Weights of a small transformer language model.
Size: 9 layers, width 96, 3 heads of 32, MLP 256 GeGLU, 1.78M parameters.
Architecture: RMSNorm before each block, rotary positions, no biases in attention or MLP, tied embeddings.
Training: 120M tokens, 3672 steps.
Each number is 128 + 24 x the weight over its row's rms, rounded and kept within 0 to 255. Layers, rows and columns count from 0. Numbers have three digits each. The size before them is the row's rms in percent of the matrix's.

# layer 4 MLP gate, 256x96, rms 0.175, rows 139-187, columns 0-95
108:104087148124153111106130154170149125143174141167145126159108129126092132150104104121120076129189116112145140140143130133100156161112089125117119117112143135092118133090078084138088111151142095144132114093105106129122115111118157089101112144090153139110125110132124121176134107100133088154
067:148099135140137120099161125134146131129091136136144149099104101140077122128157092129102134137141136146178099127158169119135134126113140109139129113157080160178166148167056153111112137139155099174130143094123154135128126129135163158143116121155146119147095116126153145113109104156132181113
090:126105134135123128108138176131126124128156123140122145137129179120139138139125151088110135128162107130151150124152136171126141191117129119156195150121103164124145126163092126130133139154149124048103162107067128136117092115124090096105141099151145135164121093128118103106135134148128141139
104:097120101153111153148144123146133093177146110148082123132116172116054117116102135158103127159105157104171166099095105113149141164080125171103105146080097100116110115160104154165112132159098118127132122102143133121125120158107131109104136137107121150146130117124136145114125129098122108120
112:155117095156122134158122104110122121108160118163144114081091159104082157124102151102118103134126113105150134132148113123113090115123095130143176154073134116121153168147142152153105118146127140130137136133099105146086117108106153098098111151089141083122118118135105097108121098103177080112
100:123119080178126119134147140084147131128149128121153140148088099157191142143129119105082096106148142115176118090127128122149125133114114078108150141082136121133133118132143145175122173115120136120113105138051158126097120130087108146134149097117101108137097130139127140116127137147130156159
119:112121133122124138113125175124140153173143168161138057148143147120148139100120136118106158123158116112149091149139121154148125163104133080137155145139108105130168112100087128157113142151108120071151123106109149145112139079112093085122136146173179140133117136098109126139155105128115140115
084:122126107163065136154121097155183125125120103113162165160144181135125134181138117166126139146100163117154094135125138140120093102099136093152145121159123140079138107132111113153113141123132119163128112150156120118133119160136093113092124123107110095108071132142134146142122072133115122126
076:174159155119178160147107175157142146153201073158089129114119131119089112161135140122094102131112131134145130153100103163139107126140148117115137130148113093156130175120116132117138110148145122096156169124138124118115181117139114116134121123114161120092106105089147125132134136125153164133
114:167151110128175110152102175105122122124149118134123104149101122131107113121110177148111128145120100088144125109121107133100066118152109095151177094129151142128162132134120163147105120128115114081114165111133100161109118125110134098092110172149129118131172145150113098125145124130135068097
104:107066138149152184184149109087112121099158105083131136117161105128140117093092117140106100109100152119110099090129112126108152105155142108145101136156166100121126150077148097131130124128102126119126151130134140131123151117130147149111137142146115158114114151104090170133145088095153095138
075:114147130160117183125166095117122129142178069162145101125133104141139089175163127114171101125138081132184136110112103160135139153142150113171120132163130156101118137145122126159115135114099158122140135107101126139136160162112123137139111173147109124121109142147115119162124144141141145077
103:146129118128137145096118137131168180139150134169117162119102159114094129108115116172109116145092138094137130146165128154133143151078140145148100102163101116121156095149106133142087091152117139169144121130170160120139122130109135086113130161140116139136144081147106175110126119162170168128
103:189157112133120126123121125146134145117157113113147119128105092156113108111103150131115134134098121151145137132126134113131125074126119125173177147126157121133144163138069097149096120122171101110110098104134108138143124114123105176116125208136103127151176092138132140164100102120144114161
113:133109111202130135114132132150155113142118111133107130115119100147108126146156096153093149099133132136189140137105101134146114137147114081154140120166109140126116125111098120110141060141118131100110185141140122114192113112106119160098131108138080133108143088124133136158125099150163134149
094:136136119090150127111094117108146112113166116126135100131143113138100126136114135080111171114135112111120159133109141083123098132126116149077141166123112147089120102157095114147108130150142127154173103127101121144191157083130125151114158157175200140122133124127104126160165107120140147123
092:134165151167087097118109100092126125142134126113113136123126128148115111126179113118105090140118152153142133135080128112108134117137168141128120149138127138146184097201099088131104085144116146088157120144118124112136149166153127110145113129125124170116081167172152109156147131150133156136
063:138129154129128131098181155122157112122126083099123133141129084133184147165138115123152140116162141115108119098156138165192125109122131139108095154124148122099122151121119129095162140137152108173108149113136104116093176149146113165133134155164117062136128106144145110099145118155121154121
076:139146125152138142122157122154127130114154165158086167174136117081134149116151143131082143147143177125194082121138102141171101166118156145158097146134131126130137165127109125093128095127132157124100120110112162090141126100137155161173129129155139154134144141156125131149107151142159142111
128:140093085147083145109127143141119131113129081123105200141122135137178136115141132150090115119132141078115137129155121159145057118116154133108118122156093125116152149071124103155139100167121127135107152132134147082130112131139104114128117115126181146117140127149154111147132093151100120104
124:130127165158099102103110088093051113122180192150111097090133166137139107127124143116086155157149087115125121153153139161117134127140136116153124120131096109140147124101155108138105103082111113148153123146139138113109138094138135128121181135136159111112110124128104107103107143159138114136
094:103099123164153118112109094175148139154130095168101121136133097157119119134082143152127146148148137104119142155118124143132130161090137064108106126128139124134121091109170090122134125095121146130152128111111151118107128092168153138149098115143134202127133130150160143124088144109116174162
111:115078135174140132097155122130152091106143144167115113125121088116096133147171103141124144098121160092190160126097104157128140103160097094169165118170117122120125146134082124141121114123132105126103133129101106095178094120089143130105113134135131130126138116110105157156148160123124151104
104:106108147153134149102129120121143138176128129102112141128126111128096139164143125147117138132134097138141142104090157161174157136133153109132157101160128117112108123117126077121137145117078108158112170120130129131130111096149118100146104118151151177146144157105062120096109049126107094114
070:119111122165101128137137125125148132078158080138116102097100115141113122092150140117106131141139131127114119141100145114135137174164140109096107126156177136126127107148092122125112138145154145130149139138183130142113123141076048103136136081100168132143135156098092098131168089125113127117
109:150127105153155168159095122140107105152142111132119097167166145137160146125147137111109127144133122109122162159125121131123096133107096130120185132105178136127120153136094127145087139138141154146150135090129095125106165112159133137117112172135110144133092151134099141180139076157170100080
105:068153095099147131124108115124124145148116131121087144176144132145135132099142127114123095138156102104169087177087145120089160160087088125149118137108116081150144122125129093104146078124116094110130156134115146134160119110144122139101125100130096154101122115119116147119118104158144109178
080:134142156135115142109123092131115112122110119118150144156140138103096157109137153101099107126132110108126096114138155160100088154107108065150130120108134157145156152148128134164101139130103181081112130120113185109130126122140154137117069081075112101117149102097110126129089135143162123110
104:073121115101103126117128074118117135103135092121178120143083100125092126095149141156078132113096123110106144121110077158120132134147116101119139130103147114091081127109094114126129138143141110152122120127146119104122117101131155095124136119130141157124112099133133135176142133064103126195
092:153072139148159125125140093058145154126176148167164083134153164110124111138110100107128131106148135079124116146121136129147165122095127124117108116112118119126141141129116097165131114146123114126117127074151090151120085126117104152118114141087112174139175125135123120116112097169146119118
109:109122119150104102099125127149113100128147136113099124104127130103083127160128101144104126092132096132126124092098106091080119127100117097083148112096103141125065106147147101148144161103092122104132126086132112188162093135143101145094103121092158150134125123120119156147166102123150141144
077:119104153102093099144138121142100146135126137113097111103139069151091133132105143130121097107127098067164189143123148123146130162091136083129104113149143125138154106156111116133139148121086117103126155157110103110141137064163151142105104125096132088149140132161124132136127100135111162112
106:070132093121137135084128132089086146116169140087135129137119117118112163085160129179108117131110131085134131108110079121140103143136141128115135173111159157114129134126171093133106124123141160140074152081127135129121094154140137104119143166118126150114099140149107100102146120130099100155
104:099132165164131117097074122139140145145153082107090124091133139166130117101116109137120127125129142122125155104142151156144114153109118126098168149103115120119113117115088112128137129195160114135093069105179131125135120104141143089119151176109120156108116110136150120147126109102102095084
111:105076142143207090156108135126142122147187101150134130137069128167110110130146154126103117111105131127133090161149175144149107148116104123147130152104138132107136111123151135160121122122134145106117119129130113165135142088099123134085121150121118143141145166117125151087146085103173118136
077:144139141125085131178136128136125096145123103091168149087156110128132083106096149162127114141119114153157084114117114127136097116134138142106099138172106109111107114147168140145137137121149167103170199111141126145133158095130088125133113096127100141108148145101125072135107127131091109133
070:170097119128156130138154126120126113147129139131133146104145131129108120122148159087109086108109133120156130130133131082158133146133146113146108121128170109120114128109114124158095072119125165148127155167054130152139126162091122105124112118136104136095127134043111113129123189127101137160
110:127117116138144112170140099113141117136094144180143182109104145144123102136163149134106105138115129126124101138141154112160155112150142128166156163067132123077134118085137107120145091180138133103161142171121160135123162113105169133117103106135084124149148167109126151097117122116109125104
113:107099053120100128154129150130107118136179126156148107107128135132097092077131128123106149138125130109170130136149143096143103109121147142134118127123181174155140157141111105164126103165135140150147135134140116131127128124107131167081163149126133097110129131127105139098098130077144063116
075:106100141101131112150091135168106093123146140115128124118110144109087126154086152147129116093138115142141152119122135118104194104127097180129130132140102086106108111167171158100169112112116128131094136135122123116176101146129151141094115132105134168115152136103178115120130167122073143132
090:113101110106143130143140093145148142152101177127108130154105092124151113152120103126131085120135132086136091127135130149144154137098111155118106108174119121135099123158076100092110152162145166119127088133149117090108167075130137122160084137136108124092156133107159105170148138109160146126
092:175111106114155157169108162091162106147143087144124129100105130142083135099108127115079167151130128109134085121099158136152156111124154119137119130135146150151112187144098134173125095128148154082117125129138110117117119133110173136150132126124140127145127128131102156123148085124173179138
117:137120113155131115095138152151138161170131129062142124115142135175151121104127096134091147155151088101101137139126105150127101153153149115108126110103116119164148168134089103141117119179102148130145157110123156087123150129092095128132077134114130156148139126132131182152148090117151161110
111:101102116095135128154146145111126112112101146140056111088140106124110124121147144122132115119122167138148140139067080160114123160138125126153114144067119133128118118108162137100112107107094180115140135092150104104157153103120132133095078094136158135113149122140111153130180136102149146131
105:146170129134169093120134097140124142118138092163187151087116183164121148105127153125134117129130090123143152129121143117160121150160132094155148141100129101135183127088081109160138143086124145147135111133124128145165121123125130129136172119126131101084130120102098142121151128098167082130
084:153130129163116120104167105107159077108175131151106183138121148116160121097170123101114119105128102125132107125106112137131123129119114125123131147199148096150142088175092134144105120124146114101139190167140102112148124160112142113136139170118157112089156113108126140163132105121134128112
082:127138093150151134121141100106122118168163119116119124121102099162151140123122144096130140154128137139118148159126160121116137104125125097163152121120104150112135160090145097167134115170120182102052117159115129111128159098092120106112099163150137157153164146142137132151077167146153151107
075:153098142098135150178123113148140115110109095082143118118127130137089135135121128153147123115166116103097156145075102144083156093161116120130105128120106097155176093123141096128147130125098134146111136130126120111165121182151138141143100091109131081169150089129134125136179091138141143125
121:133134100121083120102159110160148136139126136142112175139104189118118159134144071135179134097166129110145150145163148122148181153105152113157168123107111079121114133133108135171099129148126129135111169142139147084122178139122112080128147118150122139143131147129113135135117094135155135116
# layer 4 MLP up, 256x96, rms 0.173, rows 139-186, columns 0-95
104:116143157137119109198111138138126169134117154109097114168105112144105146102180132085157099109150160145113157118139139122161142168077110151114108118104117105098097084133152132131149092132143108111161078119117125132097114108139186134112124112141132118129125103108136103129160147136158133097
094:125148133126110082105119148152119098097171100139091138121145139154133095199074117111134138115164122130123093154133112113173143150109155169108099144128117103081108133149138108122126090114134124108137184165119122110181164140114112124110116100118116127117169145130143121142123119148121098166
099:145091129105142139119087107126127119140112085102101139136161120097117139108132098193139131136117094122141154079134121082162159099140119144098128101130102129136124084088107112095151131074095092116106095124142116101153137143137149144078155127133122128141156132099160143120104118149106175125
090:118106095179132183114176109136125159124104113111159127171120111109164111109116091072127105132141103157139093083108112142114154099099132113133115113129081083114155129102153100127098115123113141126129165157102139116138144152153116140150144130158117165141123130086134125159152130140167136164
123:132132177096132124150133146132138080145076129111119166151160143137128124111133130172112158150084120111097145121146152116138101120177096107171078150114118127131135102103097115157129133131148093174158101104103166115147157125136103166108125124131090117113112148127131141093132169163113112157
092:119101124125110122179137132174128137135130145176151151160109114114161121096107145148114132114080132138113094103142138134159114153117078149186075090101159130141145141152111121093076135104147117117103145161167134128129108106140109141143118096123117143127115130079129124129118108068143150149
115:071148147130141102159115167133123157170111140118141108118128154125129103122074125107130155122132115142156149130121141071129135099142101107169119152151105144118082082150122093156122159155150124099149114089114137110162103123177111111161160147118151131138141156086133168116107122099098120141
087:112076185126183145136177115128094147116128114113054127132109111116100150115153140111158117105092111118169136125117104107166158142172126162139123134125111148115096105137122091083119115148103157114122118167113161129154132127145136133168133147149142152161115120122117128173124152111114134116
072:126143126128153127116092160124122138173217095126094151119101145119135122156162146141142075146119135110117127145090120143108148124091124126160130105114155107166136181114152169086123119116132130099162104161146126163081137105129092132130142096146127117150097136113164113122129151123122137109
108:118133132166121136183091134123121142127081125136140116165143105161091144113123091174159132140153112129127101088120098140118077128084094120138106103117135132094116125097132103100111128146108133120146146128136157144132141141178142091137093095112132137097076113159134085110078138106150128154
107:135118110121148165171113159085145157114121135123124124094165117136119151111098130114135129149108139122093116138169123134171133092150102132147100109103122158127118102123162176134097109144161149102176104138101103100135083086153118119074088143108116128108138140108156175120171100128137132151
087:113114139129106131171115135098085130088129116088135134103153148134112089143136112124132107125160106147153088109109127130141116108110149155138132113123140122116084132116100118120072117096115156119120110094120150126132136160134099193139146138160075081168099171163169090123147139158117105130
119:118156136140138138124106142165109129114121157156126053085153135145136119141109142131145149163100135115115117118138146101123102113106101169106154141120132085140117153156145108126097164157137155097121116130160109143134162060097140145083117151114120085098105109138107104106118096089136142087
102:138115119193111119161107144180126154087139165107109088117090137125113106094130199129117125168138140141130158124123151146137141160114083151121138132161149137114122131125132125106113123145091128186152174098120129105098095145099109111154126108124163135132095141149151145112089110119143119124
109:129160140115105154116118099099089127142148094080134165135159161088119137096096159127114088117093116144102127094120155116089129086118157159080138115096106134135111099123138170089108131141112128134130093134103126155116140165109137177122135132159128136152134127091141154149119109156102084147
105:119113122142126141143114147169138117120126125178117160116153117138132141158122102149135115098122099124142155131181120161134118101127157140163054133122109112097097177102144132154103126098101181122115141153121139099108107154132133121100093102091122131146114180131143132134146176147103145079
089:110147142139114152109109135129122101103117144097107132159095113138098129079097095148137108125080122110103130158091137161170136148105103078112126140133121107135140161147093156119125131154144098150141164114116150149109164155146144153127143117148169109139148104185126079142151128107098163080
089:124139130137109120112167120089132121087172103126126086149152077149125133070152127160147143116131157113109155104145109155137154122136104101145128152151160101092124142162136110097139160135133135149146103112128103129122155109113121173108105114146175047148123102159166131136133121149147117111
085:115100142150122129088147100094111158120102082158112125125159149143125163161122114137139100123100119160129141122139139079120150144114128113164129106111150139087086122113114134125113197114113107124128117130119122168103122130172070097061134109111154107117148115091117104155135158110105113142
122:151157149162095134162103098117122135132136115121110145134153121140115141116098149158141079093178086097117081152155158120124165118162105123126126131087100142094118084101143115153145127144128099155130125104122112147095142126154099119124149155111127139117163174077094131099148092096155135135
109:123132132135123185135146118155180111103119143158129136149126153131134151135147105134111139099115127107132140145115153142160102115110142176103123136147078143094139162090186165120077139183094125108167142133151116155119147100109135136130129174131134087110140097138161159119172128110134106149
084:086112142108136120090108139140141123141114084128129104153154121105159125138106118147172174129126135154150111104172151116155138099102192154127103127139119092092109144140119148099093147101134121158121064133095143122137177158135104141121139127167184145144136152112161149131149116122104131118
136:135084125151107129104139097140166129121154119184115102138130079133134155133140108114114153118127140095170146136109113126118088119163088111166145164161108137124130100141098098148139115117134117094114189122102124102172113074102134126104122082119110126132167130104084138150112102095132134131
105:097101088149127132128112165165128091117154143108110130125138088102144105128091134131158064116126135113116107115094109163119104115115125141106094092107125151133100147123151124106124095144115099165159122129175144130109113151112102111132105142082170129102132128072138105189116109152125104100
085:102126125114124156099131098104149117102138142109123147094097082093125118147137110133149174107121084119124125094143139087168151167137132097155099076149127171133088081136097143091129113123116114144168132113111154106120125125094119124157146085125158156104109127125128141176130174138101123118
098:127120136148136138145096126122114118174134090104119182090108107109129133120074130148134124147160105171159183123158100146145124127146111150098145115145109129067152153123119139134161109122137161144101132147142122190144081088114133114126151147092158120144107166119120125151118092149104136149
108:097120155096112127138084105134128180111106136102120180140159107171149156116129115113153137127089078106104114151101150161151107102163132138132120108131153136106158077106148117155149111146118154139133110131111167121128117165105122102118139088112115111135138122107148131105064148101136178132
069:164127153097118082108156159166113089080097165125146148139150129140131120137114125138111134173120112148074120107097159159102127096104138130167169114123127142108092155150118165133114091135179156145136109145111123145115105127115108160136099102104136126152085122135160150134121142140155082122
103:117109110134137121136148097177087140127152099125154108108130124132169118134079135109149096110121111140177109131140152105115131123120154147157119138156125119108149146153139090056121099112116101122098137114130143112115087140081143139123124091130103102165140103148177178172115125166151132105
094:109110171136088174082100148159106106101150117120142156122117138120105124086088129121156141133124151138129154146157099117103108119118130099139115105093123116201138167155133133142149125154125131129104117132133152102116159179117121173127137122134134133164114120170134067125126166133090162117
120:135077097137154095140102159126112125137087141100106116116105119134180153087156093135155131104150129121155116142141146133165130128131118107141140098122106136090115106142129167113196133140147120138159140120164185134105142109091133151141138117120113108127141121174098131135145199130162138147
080:107115131133106137119108126103167115107116117114171125106138153142166133093125165130140135120150118133105124155122104116143106149111139127103108149139120150119203061165150152125102106122113106133138149124186167163085126092126136143155130082105146095137119147153175129118164109158137159131
109:097189131118099102108138111126081171136127114145088133132160153113092129146116178141132115185089114130101146103129112137102118094145139111096138142127176117134146075137158104114146148152138125152140119106123108115109137112153118141101113137149148109127066093138077096135120134128141100143
119:106099149098101153150116153138148091105162082124114146148120114144102108091099104084152173110114135081151170135127105090108125137105152146147135093141164172158124091114124117094135150142121114137111115106114114131169160126164126134143113156137104153132152167111138147102093138119136127075
113:144150153128129142102158122109093132127132164141128119096098139155102154126140102080152120109096158189110147136094108104087112154131115134142127107119197150110145122147114115166126174129155095107152132155091090122136108147152099149120126139131096121164110097113153106114092111127126080137
080:149118170146082128122133110133130157146143093119138120144150128134153150121156106099166130135125126133172123106151076127138088108108122127127140152158105128148104103127147104164152150149130162097148177119122138094134126129128128170140129085126109179101142099124126043149116163092124113152
077:143121145128139147099160122122106132094122076086122123119118117121100090132109119107104109116154155128099145128147149092155103138128108115138119121096178144099132125081089120114101074181133131158112134119120087157108126096127146115107157095183126142173090137113112128116134144100105110176
105:180170146137116106153139173137150136157121110168100146093147156147140150117154153103109130095115104129155159131122133110162134150099123104114120082164117144123164099138086174119131139134076144120142076109122103131141125124111126091137125129148127120109114086135114091103148144150106066141
097:158157142114086172133139123075164166137093110143132143122104099136145149109147146140174115131174159102170099136136118132110105126145113156123193101116155121153096100135110101131132159093121125112125134148161124117097154119117160136129156149133115098104081082110107132154152126136159115137
082:118131142091119131165139155155130078118135123119129151155070172130120087173111144149149106103086139142156146129095098129126124126120144106075170141132154116087123095121133106142112118146138131149153114145128086068139125130139131113125071116074141114113134135146137128153122170136093150121
096:113138171084133147139089110115146138101150150114126123104167125144131117146124087089160149068146075102070140118102136119146128134126111126129173105131109136106134107113140166081106133114127154154127105170135100162105139123120149110089128112136110126112148159094125104133089121094125133176
084:107131089133130104114104114140112162115108135168109111104118145173114112119174160153123096138086116124134109117144158126123153115143135125130076147147157102160145101119113163120137175122127094155137104152104121171149162135149144121132148097099145130160156166117122150091102084120193106130
111:122136128084091087117128110109153162116136134147135129170129178140153134097117130133159145147102087123132134139115155106127114162133135165116136084124146118110142171121153117073135130139135150135149141123146113199148144123156084119123155110127116103122129094183099147116079168167136133113
112:107126111172143098153090168093088118169130134138096148096159095115099112147135122143092147143156132150154149112147118110152125130143156146134119125125127118169136099135129093126092102131108134102128146107143166097125101092146105120151122146127104103107159120182152159113111073179107163134
107:103152158115124101117126116178108113113112189108097110118128108154119108120094112137096134171172115171137081114129153099174149131125130115170175097152064123148109098121138105121101142129140120123110144113141138137159095107139136142150118133100145135122155104102122186133121112097122117107
084:165128145126115121189125087146107122130150139179135149144123136127153100089118134124094163123122140162137141124129074147121114158115119089135167139093154096167139149134076107114131135095161131110085153131133086082156113093141100115147139151109136104093132097160140110133127101135101111126
096:124087117052131121103155141058103138135158138125138100153082126097105129118107164132133137113075174109130109127118115096131115103128152124119136114111157118110150147121119113109156111146157108126111148094162130119151123186129132134143114108127110071158081130169138139130149146127148118119
066:103142116125104137125137152158132132133145107087151120103112111133103112159124135130139132146106142086108170118133121145133118119131111106089112143116131066171184064114072077153139146136134127133110139135083147115163130140108110135170091117100091101147126116128098140137115105107079152119
# layer 4 MLP down (transposed), 256x96, rms 0.176, rows 139-186, columns 0-95
099:150156143182126137146138126173133178176169123131138138133155139131089123130114164164135122119157117138133165120141165139111175085144192155107117118091164084121155123101144153132121150145101150124112135135121161141097145141123146134157132144121171160130154095136153128144100128120117123170
054:115116121137113121173137090170169124125131118125152126145149096120128142079132131132129103112084134118171108116110087154114128154173110080135117135148139110122100129149125104143173116114125126089117122110124125113169146106123147166113108120054165098123134095149113136173116148144103168089
103:154106183128152145168157122126140110113139150161103124131101120127130145156154123150120132105129141174148094159133117155202145122136155133094146112074109149139104086091132106124164111112075097141117130141112135118129137149111165134132132120135119156152106086119141104188141116112118160147
104:114148105110121130112097136102154091135063146094133173097115097141115082117133121110146177146152111109151113140118142145132144114123163122142135128167191119130158165110171117094147150091135113093118121162116115160162138084158098170137133106125128127132138174142142123103139149145134126124
125:134151057089128113141154123130109087143112151112115134126129161139132103102117137153077145112156082123171109130110104144121143111139123147094057127150178143161122141131142118115147147106113109125130126098111123109124109112190103098123135149147128160143126117104160116103136112180140149159
102:131117101115194107129163112125125152128155147107067110150135113126127098079123139152093120098108060116147160154167119133133127141138143145116123129097108124115122119146082129141123129138141140095083134082113115127100108118170149150106105110150115135111176117066132123153145116110118112114
128:145118125124132087120097135150123138151116081138142080099103103142142102131117159108085131154109141113137130130117122128099092139116135092163140108162117125052107150132126154116090134125128107118129106130118153159125130151148130111127105095149168146107094104098162083155182097160095100143
087:139147068146105098100136164117129124189177131131165132126114142124115107162122120150127145142132172109120123121137155134082084128123123117137137131158122146113134127104098161178150111125121097154136139107138098174117111156144110162071142102090103094069122143120115110107149135136145126125
117:117139127132117154113160055120103112102043165132146128129124103151125131116123110133125183110130134120141115128152112090139114159116122117124148174129123129099144089154102105137141117128113182133098132097136110074160116143109149114125105157095126126103150144164109153113114128176101112132
113:132157120107106134142158096166145136136156138156123143068137143084146166160074105101111091145133113130137143145116099101142116132132147117124099152152184139182105086110106087119144122137169157163151116103146106090142138152137130120143106144138129117116089152107106134122083113132105145119
102:112132111130146136134133121124147144141181075138177081119155149135132121103155145073091124094182124111147087107163124119129175136131135118162120130157104148145119137101149130122177157128104094170131163155127135100165148122155131158116107118145136167123099131157098146119151125112136115153
059:113123121113094132113099182104126100134153169164091132114105153124145127132119111132115150159177107120105114156124133126152138110080135174128122113097150140096133158141103133135092096132109107142125129165136147154122123173153121122151144130184102141122151162104127128083146113132175091181
114:136139088086089157093110137136109107121121170103129176100150146151127109103116129142169145145123173101127093123146106154094146143119118096173109129154119110131097148132114103124145099148135113161142168125157145128123162150114097151112121144127145102120115153120143118072081116083142161168
102:122122151136137173170114126171119111119110123128134172098157105112154152123126102107139153068122171145113117101087140123133139125107071132131101063121134124157133148114142154147144141072156110096158109124112091142149114113119131144121130147129088116117104112113112125092103131140128083175
102:101108159084118141076105120105073130115132159103133142156126144098161131112105167132103139143148087115112122075129107096101105096135144159130094136078137110113166126165165107137131172120151148116124109110137154154124114166122106100172115149124138153138117138126150149083116139132124090132
110:130132108141112124113114145139119082093127156144127080148137116121175149155154148115134189130084098101109136159124132098109099115130126156172108158087118182051150126112164120136121147138106120122138131117110102125114145155098160128120142118124114125111149136103136158114143155084148164108
095:139161117115130103138144149123134108127082126104161104140121151096084140139136129112150124101150141120157119111129144112124144119130180128128129124172127144134141128128113105136144150114171135122071135123153135145186167102124114115089130080125058113148086168130179107147167132131157093105
057:112141114111126124097119187096110133124121154109092131130106151124171113179083119126142142144160124152070129139129154126131128094094166168111134125100140157127152133095146140121091124145143105139136114164151117165085115148125126100128131136172096140131119158088144128092145123098140088180
086:160125115086131115132089136090181096098131129094136127073096150122165125134126138091151123144129114161111126132143155111100139117090160102124176136104155127122139124125147137059096167124126143124129106148180132126140159124132138127120144149177124100149175128144141137155093137099118132098
126:108126106116132092110134116106079116140144098160114082144108132112092149119135137103143133179109145138090159102141122113156105112114118156140126148087110190133120105195165110118141159091117175137120101144129162117136112124103131154125109170137130120132141118123075120140130121165112105166
119:178089084180099169132120144131117136124141123136157124133115150124140112154149147115115077142147119169134126163149133110143121131152171116109098113104156089124121111118157109118089139088110100122151127131160079182124144105094124130121104154125135140103091122118141126138131111130168114061
086:099085107127144159120139089117134138120083146131110135115105151135143153105161138110155158098152128105133131128137106094152098139116118157132120115114104126165081096139184077112160127096100138122101136168138109123150134114129128139135125122203149112114083109154104162131099125130103178116
067:133159118158116127146162069179138151157127102130143099131150069113145155123147129110136160104116133137147116142145097112119150133143120090127123160146112135109124097132089110135172128116094115131129177115111078115159134094141144120106128131084101108132129087153086116129122143160082163092
111:125107120160132141089147104082116158130123126135100124113110139136137119098118150148113110168143146138117173139112105107130117112129152083171125157116090110127124128161110141121156136102132173136148126139127183128136125143147090108099129060129110147127082128102181174147176120105145089146
078:170138131127138118131136138151119130156176139130145143138118087168106144163122133109160163096088133140147129152148076155138132164084116144148084148104103154126102111115112138123106113162114146147123167123154147115160124141145189115141130139140123143064117120174148150133150139143127177095
107:125138139150135111135155174138100130123173151141127183151168089123162146136145124159120162079122111118101186143116118138141109112133115132152092099118086142147064083116147124141101108158163127158122125104149183150145109125101150103115142129155124100108144138135104138112109111116106131107
116:141141123159138148149152159132117141146116122149107149152105100139115107133153129139177114146090086173140158116140145161164138102119128109137129151058129106106151106171123102115094118158114135081116069135096146134116138076119155134151133117161113094098115103120101133131091099157129132140
081:132133133142124175137147076123175112142118138142152106135159117096182089133093165129085143102131104112152104108139161132101117157130099060137109073152132137123153174114144113142126134088111127102117146097122156149146138125159164101122106119124138132103155120102102133120095101140127126100
112:118089125119132121143125163105129073115149132152114061139133147120154139161138100068161170126094148106110101116114137133107127137172149135096144168121140141173133095139147159168107120110131118142110136139155112137141121117124125159135141185119105151117153118128136088147109124186157125097
081:145162143128176116125151118065099144132212140165125104132130103109120156140105104089096127079137141118134119147130131136124185169094103120102138123153136125118136152091106127141108142105134132139143135156099112161125098139119125100156129132108109147127161151134075139106119100158153109132
110:161171170104151147136124111098174109140113127139137174084106116134141123204146142141137140106103134081102116108095121148104125156138081138152167120130101132130099167131165133109135128111152074123123113132123158126138130135134148152108145113135129160159137157141140140134121125101095158184
065:148096106090117124096104176109150119118141185118096113089107150133126114147103137144115121168147138162117126141122122147131132139113145128135155119081144152145113138149149118116109131147107145158135088170123175102091138145154126108106132130162090160158117144113153127145160099092190096167
095:160091079137134128146141121157145150118154127128141145168117131136111134140137133146091093094161096097155117044137111113176128105103134117123112128145116124110110152103057158163125116144135151145101132117125116122087058114110144144138140129123118111137149107107125110090160125134156128122
108:131151139156160133110104142132095123166163089146107147111126096124124193101112142124101117153154141170113129097101130156123147139134124114104119126115129102108094139096090136109142120147140084112153129175117122170138079109103141106124118128119081188185137138109132106154125088139117119128
118:160139081120135146110159141133124132134146147096137132150100106130131130148149149184097107192123114120116120119139132139117112107123160137131161181104163149153130110173114149138101095126144165080144132135062129086120127115150094127153110114127123136104159115118174173154140140147128098106
057:157131097112126122090103184133110142131126142112103136128089142141169091135116110173131128147168101141083134151103131132120127107076137151118133107116139145111104123116151128116096113147114135136144113161132134184084124124120150089134126149179079133116148147099135120099146114127172085181
066:170128152142083130104106150130137132172120109134142146153162119167088124147148118140199100133097125131146098147124126158126158159147165098170111159141084115144118125149126135098114146151120127146109164130157162123144146129112121134119117127091174153160119109115124126159089160155108173103
110:115147149120134110102149167114103146128130110146097169164097101169132129084112174166102123127157106186160161148077130122138129088144149093114113133104157140165138143133136138166086167085121116147163101145120125126097089123138128103171103126137132136119131131126114135133160126144134134164
099:123120174145156098139117133128110062149130124130100092150106121127148146155151110102113129166162102130123137124183137133114113123109159121118111169175133136101143083145123123127099126122110099109110097146096178179129090145104172124156151135119144146119127092182135108114149132140141093127
055:133110108135119150120132167115102142128135172149079147147109138135138106140122118136119124126150125152103146140118160130153152092087156167134119118118138141094151166121128137118110124140144131141154127164142125163112120109101123074124124120200124167100122156082137144103169113131174067178
086:151125079123103110094181134134135146127133123153122164114078118119149156115160153143118093141118125183116127159130094137085139118156160103148165144117144122151101105158105107147128115119109093114113145098103128121136129147189106163139142083133135088128130156126150130151085134093097150106
097:119147121093133118126109129128109101102143119163102136120097116114171131132132145117149151111105105142111140096134099113151095107102122094176113111067170077185105100110123124112148151117113125156136113116144138126160156122146158106163110155161083141127134152128172158153093156112162100128
113:108171077091105114118134084146134084119132135145114163148122118140156082090117134186134145152136128110137136155103138079087139130133110137149098100142094173135124146166148129085119134098163155109122128110125136093161130147174123133122093121143155136148118149131068100117134122134126130126
105:091123104088103141110159110121131173122161154129141134115170120133118135109138133111152107114112113140129123159103136134181109103137145169068103136112161105170121091136166111115142153162151143108116113160101092107108125148137128109156172117175096161113141146135105140101142109126098151173
110:122133117108113147141106159134175107105158184125126146119167117127172122092144180155132136156144140107149102141132118135111133134110076126180152098094088137104112136162138091139125099144131128135163153155114117100125147148178139136135109159098088149180133130120119134098099128105125139162
087:120121143145187102126123136117172146104141095156170091102138143129163149145180136104172164105114143088126117155121125144171126141112122105142118155134126136145137089077143122133141096152137107132116140115137136111127152146099118137153150124127147137139113139195105142119097148145101157060
086:184107120153180130102148139117119097142104161080103138100100095113162117159136106131117121096134136129103111159112132139146108135099094130189169122124137157134097141161127118154100099126155144109095130159123110155090152170143101096117152143080143101140123130131140112114137100154114153106
055:130123127128132123085111189083105122144142178126098129127110143132180115191106111148136148153138132129080141135114134148132124116077163149121131120124127151116149133121115120123087127123143155137140123145142135164090107118128109089139131138186118125098118185088138123091157118124168104162